config.toml
num_hidden_layers = 15
hidden_size = 640
num_attention_heads = 10
num_key_value_heads = 10
head_dim = 64
intermediate_size = 2560
vocab_size = 32000
hidden_act = "gelu"
norm = "layernorm"
norm_place = "pre"
norm_eps = 1e-06
positions = "rope"
rope_theta = 10000.0
rope_fraction = 0.25
qk_norm = false
attn_scale = 0.125
bias = "all"
tie_word_embeddings = false
parallel_block = true
init = "uniform"
init_std_qkv = 0.0177
init_std_o = 0.0177
init_std_up = 0.0177
init_std_down = 0.0
optimizer = "soap_variant"
learning_rate = 0.00326
lr_mult_qkv = 0.5
beta1 = 0.95
beta2 = 0.95
lr_head = 0.0141
max_grad_norm = 1.0
warmup_steps = 200
schedule = "cos"
final_lr_fraction = 0.0
batch_tokens = 262144
max_seq_len = 512
doc_mask = true
train_tokens = 753700000
max_steps = 2876
dataset = "wikipedia_en"
Each number is 500 + 50 x the weight over its row's rms, rounded and kept within 0 to 999. Layers, rows and columns count from 0. Numbers have three digits each. The size before them is the row's rms in percent of the matrix's.

# k: layer 8 attention key, 640x640, rms 0.0355, rows 52-63, columns 512-575
# q: layer 8 attention query, 640x640, rms 0.0349, rows 53-63, columns 512-575
# v: layer 8 attention value, 640x640, rms 0.0381, rows 0-34, columns 512-575
# o: layer 8 attention output (transposed), 640x640, rms 0.0687, rows 0-34, columns 512-575
k52 091:641493507509548536502549506433466531491474492510476513422479408462576490505493554460529489451470486439587533519390511509422635516490532488526502426549432402524556492523485442428478584544469460
q53 095:609430464540471495453381525540507573472478473525533532540558565537584469431392436501496515485464385491483482560583485510474511542447443487521522398446525477529451524457566506534528480523422498
k53 090:567394515582497574497567490534532586521462501583470431498494521496487488530431440594447536521452521559595528404539576506554519482433458570449486524513464517485459459531447529537583508491524534
q54 091:504428487472422527470437506511467500498546534576534509535409484553472481493477532514490461542522429533477483502506483483600495531459567500463458475564529477547485545498489487587447511450581534
k54 085:565472486394521514432560393484509495515482547476439451504527546512476594554506514562443511488472509421543494419486510496498513465504554397503474400595565543475574483441411541447518532518591401
q55 094:479432512481456556462477484425529494487523470403517451507536556489552580587459535504521521543533467537576577448530438537529475497540564583458459479498473527557538472535573507429461498520605430
k55 088:565529545430495460608519380420494488484559501449504500478494470412582502478605400489504520492560514474489490581507496552541461447394572472528374561564500426444533594482579470504521469497549460
q56 086:499442528529525582504542547459503493448618524566423489461418552483604480522465439422525545521509470466660546499459551555417515445519477616437485496504507534459521465441504473447472541522546573
k56 083:474456490407378473563444469450593502521526543454440479469465526509528533571454392401542495528533559517540472539419579542425447407505573513565430550507478446399575510506513582504471463594554494
q57 087:467440472525546436459457595437498499537523507389482537440419496533514521537548598469526529516528492488479438461525448490560451475436493541580570543495542435534524458570503443408514396561511583
k57 080:420492572437448432506592505407446518502598463510426552491571538466506453456464426531492472519538499475530449511456462484589589470521528557531508487497454454437560558549423444491490537542584461
q58 094:530497479509511520546516526574503516591579510494501519428461437512499471474444486548537462363544462426501491475509538489497512548525504503427532584501574534550540593498488500455516557481449473
k58 087:516562417495507367487469488577417520512459529491591508524535474443555477505433477537537487467490462476527483510495533501422457469455505466435482433443478497539388471430516446443582487534471453
q59 086:475436546522443469513463526507509520406519521569590478497461421553469518413506492378526500442477499469435560504464470536509565565527495488548456507484563488457528510500539431460456529545533582
k59 081:577418447396498532477569455430541465440514503555549506531546452456450580482545549563424573470460456530386467470490394507524504566513512516506489485462541536489484590516513435496567551448573500
q60 089:531488519509523516546463527465456443472459552421475466543483538413539451457437520497612502509470520537388550557558536476584522522449549490522428571501544502576518499506443487499534433489474462
k60 081:547468533550481476502499486607453435471527537448433512445519475414449503464596419568451436402486495465514523491577577501511580490444483574504559446467541517482530485543504482485552448471612520
q61 095:435493555557562436526484482554619517595455536477442374518584425584537466423394513511467512508404485510521461570463511551441474485476485449510592533609513490414479597451480433503483558444494342
k61 088:468475470463504447528455396409498684462531448484498421522540524490491529498581556433531538523434514516616498587477496513502468567570510417420501502527487481618557440443515485392475565493475499
q62 091:524496522508445464526510507580531422431522464587549525585454530551585483553508488529557461535558525532560455474398419447429431449520468535476523569569561463525511441522474554449445447565504460
k62 088:503545499425435439542592556468501476390509520573489572565397479446456497434445567362527474502468466443629516410480507471520365505610516475462489491397605453343522437437472482541541541528431441
q63 087:418451544496388509510470519469568539504545472484461474594548500483481502554489431559569547525531554409423498480512515454443511513469469475426541542512510537483394454492505457448424492447428461
k63 081:579502457450449517482476578409603530506493479592425388489523448552529566557482393554551476602514465463542421491515558533543491602605481536503407420460481526469430526504530498584432511528424491
v0 069:505554518447468534536604516535571508508600508535554543447531542508526447528442474457469509516497570506465508496495508534521535527462493508530485519518553547484509420606487532553525485426512440
o0 078:496458568464580425441486558493480534477544484478514425519400492519527505482474559488485536541510505376450547443415620497510506532483475440534556522504429524582505540425533520463493534474538515
v1 072:572503424516605497547568515467527436539563442450554504468503452494544440519513390506498469428463467477503463555546484494476501560528506467536502421512560555611468442450498448476534527429501529
o1 081:500458619398377542536447480442551429532465504500519506521455451580422540488532613489546508595432504559575545549506462567480507494479454464582435545521463497526519628525515478597519532484516497
v2 072:442512515459547480454494529458552539511498453455473462516478529526436409558502535559438546556521495459452453430447494503524481459470457511476418528510457465497490540414503518553507547509453486
o2 086:541517508515462447564442546520471503431525434574455530464560546436553511521494450357546481517448542518448511470600526576424496425509402556476550458435448476444500464569457517330481436492556577
v3 070:436420513533502509524493478537473484435580468445467478532579509366537467610503516563472483479489530574492460469545524508493528505532582475487429452520524529470524598507444517499485517497445492
o3 085:459518530481584502446498614545467589456504505541457460525595520578544386468507444430513530519426533410524598502486451495496596497479455537554496496586520483502522409527592456471448427538535580
v4 073:514472441471501459477512614470537531537476518551464487498564486525537528576521439547477455512551521554532519478521466491444517445473475533471528461540525482540477583449516527512429419564540414
o4 083:548576495497501461449506511480510462439489518447552530482447543557479433518580465471526596556451458459568440467471495552532537457556559489537497443542481512529571441538505493484516458472471601
v5 067:551521638508495442476550494520542442472428509445453509477501428492450543480498508542432453506554503487464567452523437478574481463425425450484620551471554454455477498500515481430487544426602439
o5 077:453581375485534431573488462437512537460531432520507516530472536498507451401477465447519485482494488485494476481532475546517429514480443604495430468505541585514496455500473491575459541543539480
v6 069:440552577524596530594576519617512474500513569434524518500504548549485489482509509525513447458475468492424531494518568412482441533522569559458475549475419570518490505480503486559521561599560502
o6 078:525599444517436623407441458505457478646523476535526404471537493427524532539566532524492392540506477472508488541464437639606503410508495445499462489493544489563471460615501497470523418463524538
v7 068:471503549533474572538530418488433537529595512547503477547474516468532443496471510505513584528555421429576505417491525527508523513433563400510533451463526477407544443440479505503474508526462472
o7 079:498468385494496527520507530519496475494488507512500470491551459524489508533615475498417407465372475571413506613493594486509532517513557512561468560455361494501460610501532449505450501512493475
v8 066:470448415479512523462501429521537470465595548457515517616513464549569515502590552469463403533562501426449453555471429464513548455516557558440470413462536484540509530558531395507537567525506474
o8 074:507579541505532534459559551451456507505480528591513496488394518492536524481458495514569579462507516559534532477457475498453425551443513476542515419549455553481438526488545532548533398561577547
v9 067:516529581469541583492495519556459559449408549441492433536517581571533485454567420419562526485497527523563484496407508464387500479468528564571497672469512477510586426511510484570483436595435558
o9 078:372505405507468485409471505420543465527616592482531499450513482376527633540484516612442446511522412461438602513610469485529486567501436436526629438462584522454458494412509554342477512459574506
v10 070:537590507499492469594521496461477515448478491492495523492478502477570436570423459488516504551532414453510443495556499497487475500511499565523502566563565584458382426525478522471440512564388481
o10 075:393471543415496443415493459435428510538545483520490522513488508530481534483500539491486543498416462568459523400446467501473494455451433428538534525455429469512651475435408440551590477407576521
v11 068:459523453557534491508452431454447520526477417545441565456520510519431517527541433502496515525556507553582404608419463592442533500479556406439524572476528494575505547579491416433473636450450476
o11 076:603452544529567487489446475450556468534547528479428507475468451424519464518497438551461509383585491439484485466539493423542566400499477541431538498463405508440472480436488482563515472539495517
v12 069:435548486468527491505512461678570491479519512469522609574504473539453472461402430455531518481574478467436487561427468550512550514488507447528493502537509522465505408529509470567520452554500603
o12 076:597535454455523419419620469465444512520492554558510489517423539460531591493552560567562486567505498480518460505585557367496472542448488496487573426466453553531391519600539516413428467472512400
v13 068:536464503451439525540490460478497587518524544454541521501490466532537447535534438489489432516481456383494634533522479476477509498491555522467435422427479532499559570480584443559581472490482516
o13 077:546466528482542452541488471453464463508480508486412547533484507553514513511441639540473545520511554574451402463433506612591466533471531493632469508516457497423465460452468538580473502548482478
v14 069:470455525415529568436532529522467505461426469454543525553481541519528519493409471533615582465539551512510478441500524497522465457565485464488598557546536513546462411495490484506448495491492404
o14 078:538470446528496425510458429518503488489566541523555476502494517407462414488484538495464522554474507471478463515473543579464470476472486495566446571477546517375554508496536521473482495536460590
v15 068:465446491512503473539457483503443491504526531451531540563426437589531528453469516540495561417564530486561402395453522461511456484514500447541506486557482550477549514485537501522434511522563450
o15 076:541510482478470600502608536502517492523471542469464412464564529419529520507518509436416572597417567478490507630523594462490548461521510533506526495490514533586414519469454534483519529448516498
v16 071:449462487454486481432547536554460520473463479400481543536409532462475575525489478463450581485566532511491548479466483534501519565599415495509489537429599479452496480587455512443515483455485570
o16 080:520486510563525525484456455405558576526559447595434489497453484549397530456462558534540511437428454550451422577554581493412532503503543511435520527600462546471505544535590467438391469430532397
v17 066:524528491592483520460553531505586425557545555507481457429598439514489518434549388492462584570550506553584553498442497454550431530448420499511481506564499414490550580512528416482533444547516481
o17 076:478557566509445491444474469494447577526411440512517507527496552535430459579450541477461456371405467462471408537455391561468574521511543531432511458487529484560507417516553527478494610511514554
v18 068:437520527535432572385518580508556485456555522497471475582453580470511478488501495459589557500515530477460543440536552484399495571537575513445456609446429457541438427398591391498529522514383496
o18 079:459577421466497417483590522409455517563441481510446405589549522570463539487440507458457491479477389405519489545426456525563563465431415417521519452436510442409537564502435545516567514507491443
v19 070:526492470520455597550487451509332529553571458567468495512587483544473448546463536395486417484478537614406511536498473480504484534511410511501492515481401508541477549502554548480539542542466493
o19 078:491519560441555453513469476520529492505504515557495546508478504471573536496506455532461518494509490590448612484450464486534428432613413499533500524504516537405527415499467446510516453505576445
v20 069:477492480487465514616479538493542478438516515420457507515477419497534577461525618479522515513533529484544545446524427424467444523498567516428605467462610466534540614580506579420524498481540447
o20 081:536511453541595436464529475418502554475525408552484469584467531510461406633429405510441569424538559488499567540564481522435544495535516539466478519529456515453478507489595476492462439553555574
v21 065:480511534415592433636511424477469457568557556415496482491510496500447502550497525513432548569556519491547548507544446440432511594516572575487452590531483481526451457510443508424534509558489606
o21 077:465398507506444421382513529489508507435474514556542530491449491519466527515521480447605481440446480543508436482451533542459500489439501507519542474492492435473544561541427607577491448504469442
v22 070:533572529457531488497559471414437543471598561437505553495554511483480529603553415575476463464541551550468555442540524462482541530552593488528577529533401518524491579574456527525461465537462522
o22 078:486533384460415526503592531505574488563498543583457560619480494588483496569461522464468450514469449510580426478455538497515434539420447428466539499420501554581590393488552538574607566510482470
v23 068:407503492444512508501459525532478485493516504506545498506543522468472394413559536578445578448491424572426543523498464515458433540504496542445576480422508551472462513521540609568417488518587564
o23 078:557471457474481536509479579528521524543512495447479456485536508495467572539485522487504485472460641495565577506425447445491559574560429494574477497528442444574521530526459482450588563439487562
v24 067:488431526554500429468457451596542474542490464508521541444484492467524442487539507470507465532571571574533524503547569395503534449512569608494456616549528456514480492418488478488647508525588514
o24 080:495521509423484447487492510575505529536503546535463506450567500526407439485520472542473540503543445507507477561420477557521435447496425462475544408481569535518526453580517563603423531423514513
v25 071:428578488501527481513456488524471488463604338508509494530554519573558481457417451431552525512448501471500436535430520466498537508526461524577520613506403434483472479414535466389610514602539368
o25 082:471517450497499490480446537512532468543479665435527449410472520507439573509479523521432508438541485569498516482470522502471486536443531428547386419513577483523452522539494513550419585357546572
v26 070:460481516595545545468507521577561458506485559481494425495426470528509441400500491463564518567530502499537496424519495467563400534480407528613446622564566514467449437519481360607485465486542509
o26 079:487521592501435499506451475424491494575386499533493570652507494434470608514532497596454413447445585507499566473420438468431566508475575456461527450471486489537476484494617606427412468476508580
v27 068:526471473580516495487458499484560509486530529407446491483561532522500441468433417465507466525549457436512516396536555458449482437589419477552519522441447494492414489442504475530526540518547425
o27 078:534560504485439456537506528469452470532480571559551358453498439495426522550486573529530521506505574485503540568463452502472466572488495479527579569614590529506530608568485502504500455439428461
v28 064:509471504553546556467461544443516502458506518469530523424514503455431505449521516524404423520541592567498571539507461523454544463447467463438537544483529572548467521376484553595571547408528516
o28 076:566489397522467405514495587505437523564517442496554446556418487465483540658450558492660560479512470526560467537525419439440470435547485525459477544533477454429571529534507414433455464469401459
v29 068:451498480446539455559382532432533452444488386530602448545473546477502448530406454500502488476510455490519401514524442535454511497418500476587531505500526477373563461424502543515599573548538605
o29 079:485498500680444501478643575530521454519465543463359420520562493577422543506597589465495516513526574411464589429514473529464540492470449548511511470466462528532488504499517448402406522504471509
v30 072:509510457499450460457490587532559576506503469545476556528444418495429489575461500474508559554580536393440517491478495457460462455561513452455519497499524485472496481526467485446457468472453554
o30 078:490543524440506523590493435457444484499566494435489429509536567468520452548495493514509482484525507527480459518463506481456539482434499550513464533486446581449498460522545542459578454462498469
v31 068:486507489498547446456513504516565474538452509549476475584562477453537519488473542576439496516537488473580578522532592511559508434523552526508498454518562425512500495504543531509534563459491491
o31 077:491521563420461531572512620518552471518538536510527471542499465527455532481609465400511453526469481515373506461528422573589509535434455491467547514438457514458513461452534428478469549538481486
v32 064:546467531465482480558500478385424427554407637431467491533495548450473504500490424451490501472428577469528487537500522472447453443464533560506405513487432587458525498592493539517570542529523560
o32 076:460507459492498483463521582487550491416582497574545515456513494544463576574512571569485518486528510527570596486438519482547501592526420456513500456573580425494542516478527509463470486411514426
v33 072:575423561473544483537561539564426578374485584444479492535512519471525537515438509590644470395403499581474490464454478548561530593526634520421435551436479534552491537542460482506489496490507555
o33 079:455570460535510546485500545374562504559487394519575438478610475546511484431563418461443589579499476470564514420468442472410594427489365464504488444512465495467411540465552441567452514532452482
v34 068:539515548390465417452551485543511514500531529496496580466473499452435457473603488424507567520407548453514505608514485573429531505487525460528451462504521479425535485448493525442469458534485544
o34 077:485563451610433560503528487500460473562588471446503470486594489475500560522390593538463485513495496541497515369491547528474456449571532513445525526506427474508448485542540506662475525449449555